Part of a small language model's weights: 9418 steps.
Each number is 200 + 40 x the weight over its row's rms, rounded and kept within 0 to 999. Layers, rows and columns count from 0. The size before them is the row's rms in percent of the matrix's.

# up: layer 2 MLP up, 512x128, rms 0.293, rows 407-459, columns 64-127
# down: layer 2 MLP down (transposed), 512x128, rms 0.0699, rows 407-458, columns 64-127
up407,099,287,140,162,173,237,231,194,252,121,248,123,243,158,232,210,170,152,203,225,199,175,252,178,196,263,180,268,249,202,230,273,191,272,123,166,239,277,173,214,192,273,145,262,238,162,177,199,176,93,204,183,221,145,205,144,188,228,149,203,164,225,222,202,239
down407,100,167,254,237,216,158,183,187,222,195,126,159,178,196,206,230,200,193,193,190,246,254,219,192,186,193,246,191,229,173,189,194,176,220,230,238,176,228,265,243,209,213,179,213,164,194,172,259,186,333,248,148,150,236,211,188,236,189,198,151,156,237,249,247,182
up408,095,176,226,179,154,210,113,185,124,188,182,203,244,230,169,174,204,213,233,294,259,246,249,232,182,201,224,169,250,239,216,153,255,222,198,212,237,206,167,206,180,119,143,133,228,237,113,165,257,279,236,178,201,223,189,202,292,199,168,182,76,179,222,235,214
down408,094,215,261,169,217,220,180,251,123,238,211,160,194,161,176,215,194,171,226,190,189,171,202,183,265,239,191,225,93,133,152,178,161,258,185,238,227,227,235,182,211,271,198,201,167,165,234,210,147,263,170,179,138,191,174,179,146,224,213,139,271,213,215,162,174
up409,098,243,219,202,186,242,184,190,224,143,202,130,246,194,277,245,171,254,137,181,182,120,269,296,186,233,208,238,242,229,255,211,163,218,168,118,229,248,191,116,223,223,220,240,216,198,131,229,138,204,163,215,198,301,233,253,159,232,178,193,209,232,228,244,186
down409,094,194,223,229,193,265,222,149,150,278,174,183,161,239,218,167,155,139,226,197,197,222,168,154,145,139,194,141,174,210,125,214,241,232,220,275,220,219,204,227,230,156,223,146,196,158,272,210,187,211,229,191,203,84,163,188,241,197,219,200,202,190,186,255,201
up410,093,184,284,222,257,153,226,198,197,233,160,209,231,243,172,159,187,192,173,224,292,208,141,197,153,262,239,188,176,281,255,162,191,232,261,141,188,167,233,179,184,194,188,161,218,193,259,268,200,197,244,158,191,205,173,294,223,194,281,205,202,152,189,113,168
down410,098,295,135,244,281,182,205,189,200,168,237,173,207,183,197,209,185,191,232,142,176,206,305,140,212,187,191,139,236,197,151,206,308,182,197,235,211,191,232,218,139,209,194,189,212,211,175,239,197,223,144,255,127,204,230,215,149,142,195,146,159,223,163,229,265
up411,106,167,245,195,163,164,213,162,241,257,228,254,92,261,228,256,177,166,209,238,192,237,173,217,256,188,174,244,222,239,190,240,208,189,205,137,189,178,170,218,206,172,149,158,234,160,194,259,134,235,169,193,224,280,205,176,201,155,170,213,248,154,209,175,238
down411,115,246,208,196,219,264,268,202,301,198,225,182,231,190,177,212,202,227,261,223,197,240,203,172,171,131,154,174,245,136,194,146,201,133,204,183,241,267,225,211,215,208,248,284,196,238,208,207,216,261,219,238,106,145,257,137,216,180,216,173,157,220,144,207,148
up412,094,197,205,225,103,174,116,226,234,205,198,185,257,166,259,154,257,197,261,227,212,207,202,249,237,105,210,232,254,210,209,242,207,134,267,160,149,153,204,238,202,225,176,256,204,217,185,226,192,220,219,172,303,246,123,205,234,140,223,221,150,206,195,229,150
down412,100,213,180,179,229,201,239,168,200,225,120,262,164,222,224,200,201,241,213,171,251,215,211,140,190,282,191,172,137,167,161,215,184,226,146,246,220,251,155,277,209,182,119,137,159,180,157,189,202,159,138,197,154,230,171,197,232,208,139,144,261,200,104,234,265
up413,099,120,181,231,177,228,172,217,197,173,267,266,210,216,177,227,223,201,179,169,205,174,189,249,271,152,130,214,258,194,194,154,144,133,168,128,167,155,247,199,267,206,226,197,224,147,275,220,252,232,217,171,181,215,132,253,152,255,195,186,226,220,220,203,253
down413,097,215,221,245,170,235,222,177,213,206,170,169,214,224,265,126,271,234,197,265,129,164,200,221,180,211,150,197,179,154,181,114,150,272,142,176,190,200,205,180,178,267,185,212,225,215,201,165,217,170,237,185,218,170,142,236,246,155,157,249,205,176,197,260,164
up414,089,155,182,247,123,179,198,131,136,223,257,215,212,231,211,153,228,195,207,258,201,257,217,238,224,195,184,208,205,163,148,157,201,253,204,202,195,150,249,180,187,195,169,178,234,247,180,220,190,207,164,138,166,101,208,195,165,206,227,167,191,269,265,250,147
down414,098,139,165,175,227,160,249,174,140,207,231,190,202,228,167,198,141,230,184,64,213,277,184,162,161,159,178,156,229,225,218,168,214,223,206,144,224,158,222,195,296,215,249,206,181,175,213,162,277,170,242,224,215,225,201,222,214,128,261,187,174,163,136,201,251
up415,097,175,196,152,229,167,184,140,216,159,256,228,207,238,155,195,271,190,185,140,266,195,214,230,152,194,238,165,284,177,170,160,166,95,159,128,157,220,164,168,159,268,164,225,181,173,185,214,280,218,245,227,190,210,235,207,215,316,226,205,180,159,223,287,207
down415,102,149,202,225,142,221,249,211,173,233,200,264,159,229,161,286,221,215,219,234,260,201,239,173,264,184,141,170,146,185,209,227,127,259,179,150,236,215,177,163,231,190,218,182,217,265,234,204,231,181,170,142,233,286,153,182,143,168,250,152,239,194,190,149,196
up416,090,214,223,118,243,203,155,187,207,216,181,174,268,171,202,168,175,240,218,212,237,223,206,261,153,203,194,257,190,154,235,162,185,259,179,197,202,210,267,172,174,173,179,158,170,253,199,234,185,101,171,236,203,186,189,199,153,146,198,194,111,192,182,144,204
down416,100,202,248,155,168,225,203,214,196,167,164,230,93,186,158,245,232,102,184,203,170,215,133,185,112,271,166,238,220,192,233,270,124,166,141,211,213,243,183,164,233,187,252,240,146,227,228,134,237,193,209,123,193,265,196,190,200,247,231,223,139,209,212,213,229
up417,102,160,209,176,188,197,254,214,187,197,145,195,189,176,232,266,227,258,184,211,158,227,192,148,182,269,207,215,249,189,136,186,224,211,270,223,239,223,177,176,297,211,196,219,195,168,179,246,251,153,206,236,81,181,210,190,185,275,224,213,176,245,176,153,214
down417,100,241,128,284,152,229,152,175,243,176,195,193,213,268,139,154,103,167,210,117,205,201,189,196,244,150,131,234,210,182,185,253,236,134,206,210,275,205,194,229,207,209,238,143,145,130,229,181,193,254,196,234,189,194,219,219,200,165,198,213,181,190,214,180,136
up418,096,182,232,251,204,200,181,221,183,207,258,188,178,169,274,260,232,212,192,244,178,242,226,210,169,188,280,208,269,121,300,217,189,176,146,163,230,250,174,171,168,163,275,186,225,193,263,198,160,220,195,250,185,222,203,162,194,202,220,201,122,56,183,172,198
down418,099,168,161,177,195,211,191,220,173,236,152,198,247,194,203,113,129,199,229,164,144,120,159,177,252,181,156,219,133,206,199,214,288,274,242,172,182,160,202,202,280,166,156,154,160,243,119,230,228,197,266,165,244,175,166,177,203,148,166,118,260,266,219,204,190
up419,089,177,222,163,185,216,163,216,203,131,202,225,222,196,93,280,169,202,238,212,206,259,146,187,282,249,206,195,158,197,287,229,209,181,150,220,196,210,271,213,242,184,277,126,218,216,210,181,168,298,162,129,179,172,229,273,222,192,243,265,206,171,176,202,224
down419,094,226,190,225,252,173,183,113,181,162,250,191,246,263,317,141,182,172,168,214,154,179,241,189,161,183,172,221,266,208,231,152,227,168,222,141,240,194,132,254,128,156,126,247,154,141,149,193,199,186,198,218,286,243,174,205,195,175,178,143,176,156,223,199,207
up420,098,242,250,253,224,247,176,185,212,113,165,238,156,212,189,181,175,179,137,178,180,163,201,213,280,225,156,191,158,270,199,181,225,249,193,234,213,226,153,202,211,242,141,113,248,181,195,186,165,237,184,216,228,227,247,203,194,200,121,209,197,186,161,187,231
down420,099,199,180,212,283,193,198,215,200,243,168,182,220,208,262,174,241,273,174,149,194,200,228,259,127,235,251,171,156,108,210,139,194,280,223,143,215,185,180,195,171,156,272,204,123,200,236,249,182,205,225,171,143,175,260,183,162,200,214,153,182,237,229,207,210
up421,093,206,164,161,170,152,145,266,191,132,197,179,226,125,197,223,189,168,275,205,180,195,233,246,179,212,207,190,137,198,233,169,215,187,125,258,202,217,179,211,203,193,268,197,180,228,155,185,258,172,229,131,130,244,199,232,220,135,248,158,262,242,201,214,171
down421,095,170,250,203,206,227,196,172,254,154,201,193,131,193,257,236,198,258,167,224,228,224,249,227,161,238,192,279,246,188,117,251,208,224,175,235,235,203,195,135,97,183,154,193,168,153,300,164,196,224,172,297,204,151,176,209,175,243,193,214,169,184,237,203,270
up422,104,193,223,260,232,149,224,216,153,161,184,212,161,200,167,215,183,162,186,171,223,104,178,243,141,204,232,172,231,120,270,213,198,199,218,169,173,200,212,246,253,135,197,162,279,119,238,302,240,181,112,147,205,244,230,218,230,152,205,226,176,227,209,195,250
down422,097,189,179,201,148,256,194,212,281,236,245,247,280,160,248,151,172,177,155,276,230,282,194,205,253,172,222,232,188,207,179,197,231,210,239,199,255,192,214,181,139,224,156,168,210,269,149,107,179,226,233,253,213,191,167,218,168,232,124,166,241,155,166,261,170
up423,101,220,184,156,277,199,154,167,214,197,179,158,234,169,209,183,203,269,170,213,182,176,217,215,226,219,192,229,207,181,186,195,276,193,209,225,167,208,173,222,185,167,170,195,230,202,249,201,160,225,236,141,169,221,206,145,195,185,266,260,157,212,231,195,230
down423,098,178,161,216,166,172,208,156,220,184,177,163,186,222,199,199,239,157,257,221,228,146,208,267,184,200,208,262,255,193,295,144,185,267,285,190,226,195,250,220,119,226,226,221,233,184,175,232,166,227,216,231,259,128,220,242,224,167,160,185,247,177,115,290,194
up424,104,314,233,115,203,274,211,133,174,224,129,235,216,169,189,184,143,200,201,233,193,275,231,211,191,216,175,152,211,186,207,153,167,217,204,168,187,267,174,232,169,224,233,255,147,158,219,184,213,218,167,236,161,194,228,215,202,235,172,166,139,216,204,196,287
down424,098,128,183,178,170,229,179,139,156,205,260,236,190,265,261,192,193,182,223,193,174,146,158,163,186,151,263,288,149,191,199,222,234,269,229,219,209,178,202,155,136,209,144,158,179,181,207,195,184,187,201,247,249,273,151,215,218,211,181,262,205,135,255,190,159
up425,096,230,151,188,180,209,186,267,271,232,155,156,225,203,229,239,241,122,142,219,199,189,241,172,230,236,200,124,169,203,177,194,250,178,172,192,194,205,180,223,198,169,182,176,204,171,197,208,140,170,208,183,200,284,178,199,224,188,128,198,230,158,197,221,175
down425,097,158,179,243,204,237,243,166,171,159,194,175,215,199,180,199,232,207,249,170,220,232,187,231,224,202,233,279,207,264,203,205,123,149,233,196,178,251,229,209,275,209,210,227,147,210,237,196,208,193,238,147,223,69,249,222,178,187,168,214,122,226,221,251,219
up426,100,145,156,175,220,185,209,199,203,233,250,248,195,151,159,251,207,227,196,224,257,221,202,129,187,181,145,217,220,152,199,210,223,231,160,166,211,94,207,170,192,192,188,153,136,231,162,179,249,256,229,172,265,216,186,204,172,207,201,319,99,168,274,48,217
down426,100,157,194,171,208,219,247,239,156,137,211,170,178,220,247,296,224,214,191,184,200,206,243,242,209,206,183,160,165,182,245,159,122,203,301,226,208,168,298,137,194,185,191,163,265,209,216,133,228,234,183,243,157,289,154,183,219,138,187,182,252,179,224,235,173
up427,111,187,206,112,199,180,187,191,175,209,234,188,156,233,218,228,220,182,202,203,135,211,269,174,224,149,237,151,217,150,156,202,246,246,195,183,142,253,258,231,264,218,190,161,144,148,191,219,117,171,238,171,162,146,207,223,277,145,177,155,244,217,192,171,224
down427,106,227,228,229,181,283,261,194,222,206,174,179,236,227,128,221,221,244,233,218,244,200,149,253,166,263,203,257,124,222,202,184,252,205,198,210,220,158,227,182,242,208,238,261,213,222,193,183,276,216,225,289,233,253,229,144,143,251,166,229,163,167,129,193,184
up428,104,274,153,149,169,181,287,221,201,157,251,252,189,179,239,151,175,209,224,275,135,172,241,249,195,212,229,197,154,193,202,179,200,193,198,238,222,218,174,270,248,147,140,184,246,155,228,164,182,217,158,160,176,249,180,195,179,194,150,215,162,147,201,122,137
down428,097,164,282,239,215,279,141,202,149,265,190,147,176,258,232,254,171,202,210,176,226,202,206,208,178,157,229,195,254,235,247,270,177,180,241,169,187,232,209,145,213,177,271,226,180,254,212,293,236,169,268,221,184,146,118,191,214,210,133,221,280,235,181,252,205
up429,102,209,205,201,298,170,245,221,154,185,203,211,103,216,168,127,241,203,123,150,221,171,187,241,215,160,186,180,227,210,166,216,216,266,187,167,266,208,176,178,238,160,177,149,191,193,180,232,191,281,251,152,169,240,200,270,196,214,220,186,183,207,210,177,184
down429,106,190,167,212,209,187,170,100,302,213,191,154,271,165,290,245,184,179,240,250,216,228,243,199,170,239,243,228,234,153,234,209,152,197,232,184,218,233,209,158,186,186,173,247,181,187,206,238,170,169,156,309,221,232,163,110,243,140,165,162,215,199,160,160,155
up430,101,215,210,301,197,149,266,204,236,261,273,188,215,236,272,143,176,163,170,186,142,173,182,197,216,153,167,154,225,309,219,127,220,114,216,172,232,194,184,230,166,188,223,162,236,220,216,192,192,198,217,194,190,187,222,255,186,259,171,176,195,215,239,167,240
down430,101,159,175,137,211,258,197,154,184,222,145,217,230,234,101,167,185,156,188,231,167,163,305,190,151,188,236,216,201,244,203,198,187,221,230,201,115,215,226,202,208,178,212,194,181,234,185,139,223,141,174,233,168,270,218,250,212,169,190,189,282,188,246,274,146
up431,108,147,175,146,255,140,140,148,152,232,186,259,181,221,202,139,171,217,209,260,245,209,181,201,267,240,269,217,157,257,177,246,230,222,195,181,233,236,208,198,216,222,130,170,197,199,265,226,229,214,167,247,134,212,219,278,170,242,228,208,179,216,174,231,208
down431,102,236,181,152,210,185,272,178,156,161,188,188,201,193,212,137,193,210,218,160,195,264,225,170,191,211,203,137,228,176,170,169,149,200,198,195,188,139,203,162,244,154,268,165,222,242,160,187,191,146,275,204,203,164,167,176,236,187,195,274,242,151,187,134,201
up432,095,221,157,208,292,216,184,196,146,204,192,233,124,195,214,276,155,189,168,215,149,211,162,215,133,210,269,202,157,252,209,234,186,250,216,135,191,179,154,157,222,208,204,234,219,199,177,236,176,244,160,200,128,227,296,191,239,195,241,203,243,197,152,215,231
down432,101,218,209,212,186,248,113,197,139,186,143,196,236,154,154,196,220,214,220,153,208,191,333,175,232,131,208,202,194,183,208,171,209,195,215,199,179,249,199,284,183,143,218,223,225,190,186,208,247,193,192,171,196,279,196,180,187,197,146,228,142,197,251,131,238
up433,101,246,164,210,159,243,154,271,176,231,175,188,202,196,252,265,221,120,210,239,248,196,159,214,255,175,151,222,192,174,211,245,183,162,130,166,270,221,172,188,182,192,196,170,184,237,170,281,236,274,292,211,141,198,226,268,199,219,200,263,245,160,244,169,235
down433,099,204,187,198,184,150,179,144,186,194,262,190,181,221,168,131,135,222,172,151,193,202,163,210,224,268,206,221,151,143,188,193,123,264,234,215,133,183,202,201,194,231,238,168,177,223,245,166,190,188,165,263,171,236,173,187,259,215,197,134,212,149,240,317,200
up434,096,125,316,133,230,212,170,211,161,141,161,289,195,205,142,223,249,210,212,177,210,176,190,194,202,176,174,210,183,185,255,254,213,194,147,217,191,203,185,253,241,282,202,276,256,154,205,196,168,152,206,153,212,220,200,202,178,191,208,209,189,199,240,174,177
down434,101,255,219,240,258,164,225,184,186,214,211,205,179,211,223,215,304,189,272,184,122,234,131,180,154,248,228,194,227,172,246,178,214,134,277,141,278,245,236,190,190,141,220,122,263,239,230,176,188,213,260,180,193,159,201,233,184,159,262,156,248,247,169,141,239
up435,097,213,208,216,188,235,193,172,204,144,258,152,135,140,226,180,194,237,190,216,136,206,159,168,179,167,166,264,215,242,191,137,263,224,138,209,205,308,178,162,201,219,159,154,243,189,168,158,201,132,249,184,199,165,175,215,191,192,244,220,252,272,193,206,181
down435,098,121,173,249,169,164,138,215,216,218,189,216,172,209,239,161,218,224,248,137,211,201,233,251,194,81,251,224,270,236,174,206,169,181,185,250,179,253,197,215,262,185,229,177,233,282,194,252,173,173,191,197,214,148,205,210,192,170,265,256,166,228,194,245,221
up436,107,214,263,256,205,167,222,190,216,181,247,264,189,172,241,210,246,239,174,225,198,220,178,209,239,205,200,183,165,212,131,220,267,131,249,224,244,175,184,189,196,140,216,175,116,159,189,170,244,217,195,252,204,156,194,250,172,242,207,218,247,257,204,197,209
down436,102,203,177,153,140,159,128,220,218,86,225,142,257,207,221,165,247,187,253,237,182,224,153,195,198,171,243,196,239,227,207,155,262,190,238,137,149,244,212,233,159,193,164,206,229,177,236,241,218,156,289,220,181,249,174,142,178,188,180,252,224,195,205,275,248
up437,101,154,262,221,210,234,195,190,244,194,183,128,224,159,160,202,210,282,120,180,145,268,246,182,228,167,196,158,252,189,160,171,199,152,174,153,148,194,158,193,176,213,145,186,194,253,246,184,231,220,167,167,191,194,217,158,162,194,108,258,189,198,245,194,208
down437,100,228,185,175,194,220,192,156,233,231,198,216,140,170,203,192,187,161,225,235,229,162,223,256,245,262,200,210,149,231,275,200,280,197,236,136,243,179,215,171,237,235,196,173,143,195,54,169,179,244,147,230,194,189,233,198,228,160,240,137,204,225,134,130,238
up438,096,207,278,211,243,169,236,186,134,132,169,151,129,223,229,250,264,238,213,146,267,197,173,197,185,165,199,168,271,201,200,146,232,203,244,184,205,270,112,181,222,257,262,263,193,129,221,137,245,150,167,215,197,226,208,227,243,238,232,240,159,230,171,202,168
down438,098,200,199,174,103,182,191,199,225,221,299,185,244,194,269,174,177,217,225,160,161,198,189,295,189,285,216,201,127,181,204,188,210,283,200,264,208,192,241,192,150,189,168,142,195,188,164,239,150,201,222,263,183,150,195,173,252,226,189,183,203,182,205,142,187
up439,099,232,92,211,100,206,193,245,177,205,237,216,246,214,198,160,247,141,190,223,254,224,290,115,244,194,145,226,207,150,235,212,223,158,142,159,181,230,170,238,147,253,201,142,190,146,181,130,212,180,190,235,188,243,242,248,138,213,240,183,207,220,258,216,265
down439,097,219,209,161,264,179,163,131,177,237,207,254,210,154,231,172,138,278,140,160,223,207,186,307,174,202,190,127,153,192,186,275,264,190,301,295,186,172,130,155,270,132,231,276,212,201,142,170,223,158,276,197,192,218,192,172,184,166,220,191,188,206,170,179,193
up440,098,195,266,244,190,202,200,162,187,230,211,190,132,115,177,153,130,160,242,167,163,197,201,204,192,185,186,190,237,286,256,219,228,144,194,338,198,166,132,197,219,188,208,129,257,173,180,187,189,184,145,171,185,190,259,203,191,215,167,218,239,123,236,112,236
down440,102,193,230,174,206,209,210,193,261,214,179,131,225,192,215,266,164,250,216,186,179,154,187,116,142,232,206,180,192,230,159,204,192,229,188,103,161,256,260,275,196,178,178,171,202,252,200,166,237,265,175,214,144,185,174,199,213,220,201,229,237,246,124,145,96
up441,089,235,204,198,255,217,203,189,198,173,173,159,230,253,183,217,242,231,183,187,204,220,176,190,208,202,210,206,149,248,209,285,272,162,178,187,265,165,162,300,170,232,283,285,196,149,225,182,189,168,167,270,195,222,196,129,267,242,215,204,115,183,178,245,278
down441,102,158,191,189,165,189,185,192,157,251,194,238,143,134,181,219,203,236,248,223,155,199,216,257,136,119,165,216,211,179,208,157,189,307,223,196,122,258,201,202,236,221,109,123,193,186,222,193,169,309,189,207,223,149,240,198,220,212,197,254,242,224,200,168,146
up442,100,186,257,204,207,220,212,211,176,213,250,118,221,199,169,245,187,238,215,271,145,207,226,174,172,177,199,261,293,171,231,223,183,228,160,134,331,227,197,245,144,155,176,142,253,180,309,239,190,228,231,233,218,202,108,173,226,195,192,190,211,197,236,186,237
down442,109,210,178,239,193,201,240,184,214,190,150,222,265,156,176,217,261,167,240,141,216,141,156,203,245,231,253,233,172,215,207,123,187,187,237,221,128,220,222,145,207,243,219,214,182,225,140,220,150,185,190,116,199,183,210,202,204,197,282,160,186,173,145,217,219
up443,092,168,206,228,219,149,164,196,143,197,126,137,219,243,269,273,162,246,188,202,225,155,174,213,205,175,287,215,168,190,194,189,212,184,200,186,197,202,219,154,178,256,170,201,139,139,264,213,225,207,188,238,208,264,223,204,187,194,187,243,229,219,255,250,181
down443,105,231,177,186,245,232,200,150,247,245,248,214,221,122,214,146,252,173,204,163,158,214,169,199,165,209,115,181,211,217,237,118,235,220,215,210,242,245,266,264,184,168,145,168,191,170,171,196,186,223,236,112,183,149,235,218,155,171,198,197,225,227,154,190,238
up444,091,143,302,185,218,118,143,158,204,226,203,286,171,178,188,174,180,216,255,216,175,205,166,146,207,197,242,155,261,261,279,169,152,183,122,174,147,217,202,190,146,166,209,206,164,210,222,223,229,164,196,202,182,199,238,228,234,170,188,188,240,206,174,113,228
down444,098,223,188,205,214,202,267,189,256,209,201,197,218,207,202,246,208,252,226,208,244,263,172,184,249,185,216,183,120,189,188,165,233,179,209,103,242,188,229,161,145,230,219,306,169,248,213,253,182,181,134,222,144,239,187,341,188,215,220,232,134,233,169,222,186
up445,098,200,237,226,163,240,176,289,220,192,226,216,252,263,225,195,182,138,179,191,226,231,220,169,210,208,161,201,131,211,182,237,198,197,229,198,168,254,220,212,269,227,180,205,234,223,120,222,146,253,199,230,222,200,212,160,228,195,219,283,177,229,150,180,252
down445,103,232,241,109,205,257,176,218,189,226,190,263,160,192,230,190,233,188,168,146,138,138,101,238,237,203,224,131,210,222,216,268,211,186,167,218,211,205,237,266,164,155,157,138,198,169,197,241,195,220,279,206,177,213,189,158,207,208,144,120,241,151,274,232,134
up446,098,257,204,167,251,175,161,172,273,201,249,161,265,222,276,159,277,203,151,181,196,245,202,166,133,135,187,217,251,225,222,255,168,235,219,135,265,195,213,192,216,198,194,175,167,219,217,146,180,230,209,161,183,236,196,157,280,187,294,203,199,224,132,191,140
down446,097,233,204,275,192,170,203,189,160,171,258,318,213,126,143,192,192,121,196,253,224,183,164,200,250,198,223,165,199,187,180,167,186,198,158,205,169,209,177,224,267,234,214,125,142,261,187,193,173,176,187,281,218,248,174,182,188,170,172,202,186,177,276,242,215
up447,097,254,310,205,185,301,214,231,214,145,215,193,175,228,220,153,177,161,184,224,195,175,238,145,179,230,254,195,177,172,190,164,205,215,168,184,220,241,186,200,178,188,243,84,178,284,205,206,220,207,231,248,200,300,164,223,179,156,187,238,147,204,192,173,221
down447,095,230,222,245,235,237,165,138,296,184,198,109,210,205,179,271,221,218,203,151,178,164,171,217,216,183,176,244,176,247,211,195,197,209,223,123,164,299,193,212,184,169,208,230,213,157,236,205,259,172,243,185,246,81,201,183,196,252,137,143,164,241,192,229,177
up448,095,145,176,229,222,197,236,167,260,275,217,152,238,270,214,123,116,190,177,195,183,156,207,166,170,264,275,193,219,182,247,166,219,211,207,185,226,217,181,133,223,183,259,183,211,211,114,211,238,241,236,226,184,166,210,168,171,165,200,209,140,163,102,238,115
down448,101,267,231,183,226,166,239,235,182,222,158,272,256,196,206,282,264,232,238,270,273,182,220,148,230,209,177,141,191,234,130,199,208,246,275,199,222,224,154,260,222,145,206,193,167,203,177,196,144,193,201,169,158,204,248,226,217,153,249,216,224,294,224,204,203
up449,108,131,205,192,123,152,156,194,189,196,239,230,218,261,272,238,214,180,238,192,253,220,160,125,239,258,138,244,250,166,122,104,235,188,199,206,249,206,223,241,169,223,189,208,189,214,195,168,200,260,259,214,206,181,175,175,202,209,185,210,188,179,253,153,124
down449,102,247,220,155,228,191,154,129,243,177,218,222,186,113,160,153,299,130,243,234,190,217,186,175,228,123,169,213,250,247,238,257,192,228,174,193,170,232,181,220,187,237,194,199,147,222,222,189,222,197,272,126,279,218,167,206,181,204,168,216,136,116,230,200,178
up450,095,203,188,219,228,191,179,278,267,79,207,239,197,114,241,229,156,280,216,204,202,217,218,253,238,197,206,203,194,110,196,191,262,176,155,150,220,257,195,211,192,247,164,185,176,221,123,219,187,213,166,272,160,202,217,181,235,173,197,208,233,182,181,210,213
down450,097,154,118,183,288,182,219,225,140,225,267,198,189,268,152,142,137,193,138,205,158,277,197,149,196,242,202,185,229,229,216,217,157,236,233,228,220,165,136,199,159,174,198,216,204,145,248,194,211,168,168,199,223,244,207,218,245,204,154,147,179,148,210,205,269
up451,102,153,148,179,257,245,226,191,239,214,167,269,147,131,222,200,229,176,178,213,215,262,151,269,203,155,137,213,183,168,167,222,248,214,149,175,173,140,164,237,133,165,236,141,237,208,191,256,234,250,166,165,215,211,162,256,279,213,157,229,283,168,202,218,164
down451,105,242,292,220,190,191,225,201,101,238,231,167,205,191,292,250,246,249,140,209,245,159,257,214,222,190,273,202,177,186,236,214,180,236,272,230,217,218,223,266,195,210,176,153,172,233,224,122,242,192,176,270,274,244,183,144,213,212,204,183,153,132,153,206,122
up452,120,195,239,182,106,191,184,245,167,191,236,199,229,209,231,223,259,173,248,183,204,236,245,201,166,226,202,237,196,183,208,101,201,158,135,165,126,239,231,146,238,205,254,187,188,90,191,158,128,59,179,245,199,181,251,191,173,155,239,262,121,202,209,142,213
down452,104,211,185,216,154,232,175,251,229,227,196,192,197,132,127,152,171,224,228,207,248,243,177,173,164,214,197,198,185,173,216,145,164,140,226,299,215,228,245,133,143,161,178,158,256,206,119,121,218,190,197,198,218,252,216,241,88,159,181,244,167,227,193,167,233
up453,098,267,196,140,209,191,226,229,195,212,179,258,245,190,322,242,211,282,229,118,223,236,223,179,263,192,227,162,215,187,208,206,182,197,143,174,217,197,168,149,164,241,194,202,234,202,245,151,137,232,164,140,192,200,140,169,259,266,218,205,135,163,248,167,203
down453,102,179,255,283,201,233,214,139,209,190,187,145,191,165,145,278,212,138,128,219,193,234,207,253,147,274,138,160,228,197,237,212,189,193,212,229,172,208,157,169,142,170,156,144,166,167,160,171,205,196,255,230,251,245,201,225,145,213,224,231,232,275,181,172,221
up454,099,175,211,136,168,154,230,197,194,141,226,309,112,181,90,193,171,111,135,214,254,205,219,204,231,250,151,191,231,237,193,270,158,216,196,174,224,177,161,141,230,219,123,121,127,163,179,174,171,237,140,246,188,211,201,246,197,185,185,123,157,181,223,202,198
down454,096,238,198,202,247,292,161,303,204,197,240,162,265,192,226,175,191,215,218,177,190,177,217,226,226,231,267,122,199,212,220,184,186,211,190,166,172,211,221,244,195,178,244,222,183,276,220,214,181,202,211,170,155,176,215,223,228,211,141,249,176,265,127,241,220
up455,093,260,222,165,273,166,170,226,224,293,221,218,261,132,196,207,167,165,142,174,251,180,173,171,127,177,247,215,169,194,220,219,172,147,198,214,185,169,208,246,194,187,226,177,172,218,170,219,230,206,216,191,190,141,203,216,208,213,222,211,161,217,181,135,286
down455,102,150,150,173,157,181,189,219,198,111,178,228,138,233,222,253,221,255,262,247,233,233,196,196,229,228,150,176,284,235,197,207,213,218,191,186,179,155,241,200,137,162,205,230,198,224,259,253,245,109,232,195,130,183,175,217,147,157,158,179,238,230,180,229,173
up456,102,180,223,181,281,133,180,208,195,190,225,182,208,260,187,160,212,201,211,162,183,231,142,172,262,220,178,250,249,267,174,133,244,245,150,154,235,148,226,160,168,176,238,180,159,199,284,160,167,213,179,190,223,284,153,207,229,172,158,203,125,114,238,172,155
down456,108,199,219,228,174,189,220,197,192,219,252,138,51,157,236,174,221,182,223,178,227,224,234,229,224,155,212,221,187,118,216,194,277,149,134,251,168,188,217,225,192,207,203,127,212,199,153,136,250,224,209,194,197,217,140,145,165,280,199,272,226,119,101,185,223
up457,103,206,198,174,168,166,201,196,224,173,196,239,156,270,251,196,299,211,276,194,179,170,203,197,207,223,190,236,228,135,257,187,199,277,147,261,253,155,222,206,289,191,216,181,193,199,177,183,154,218,231,208,173,193,304,248,148,251,240,193,203,203,172,226,226
down457,103,213,267,190,174,256,138,141,192,253,189,180,193,214,216,233,141,138,184,217,278,230,236,193,135,203,174,109,210,221,219,176,223,191,230,164,140,188,199,206,170,146,174,236,192,208,191,197,209,264,215,225,224,216,178,116,186,145,209,282,183,244,184,194,186
up458,107,225,160,173,202,186,239,158,214,202,171,255,163,266,193,164,190,242,193,232,157,208,162,237,240,224,227,226,269,222,216,215,202,210,224,220,137,143,105,164,168,160,158,180,164,155,257,151,139,169,177,200,245,158,145,189,159,232,217,200,201,185,255,192,182
down458,103,214,196,184,151,185,190,234,161,101,265,162,262,146,169,175,139,203,249,189,150,217,256,177,166,207,194,228,87,115,202,171,194,192,157,162,162,146,184,243,208,227,195,229,225,170,178,226,193,239,200,217,159,156,219,225,168,215,253,245,257,213,301,190,202
up459,101,216,257,152,194,208,182,246,181,143,104,213,223,253,206,145,233,199,256,285,111,212,203,193,198,241,224,226,254,189,203,204,236,236,204,132,193,167,224,238,210,245,238,159,191,173,187,199,211,154,157,132,204,227,239,187,200,220,196,173,240,186,198,232,206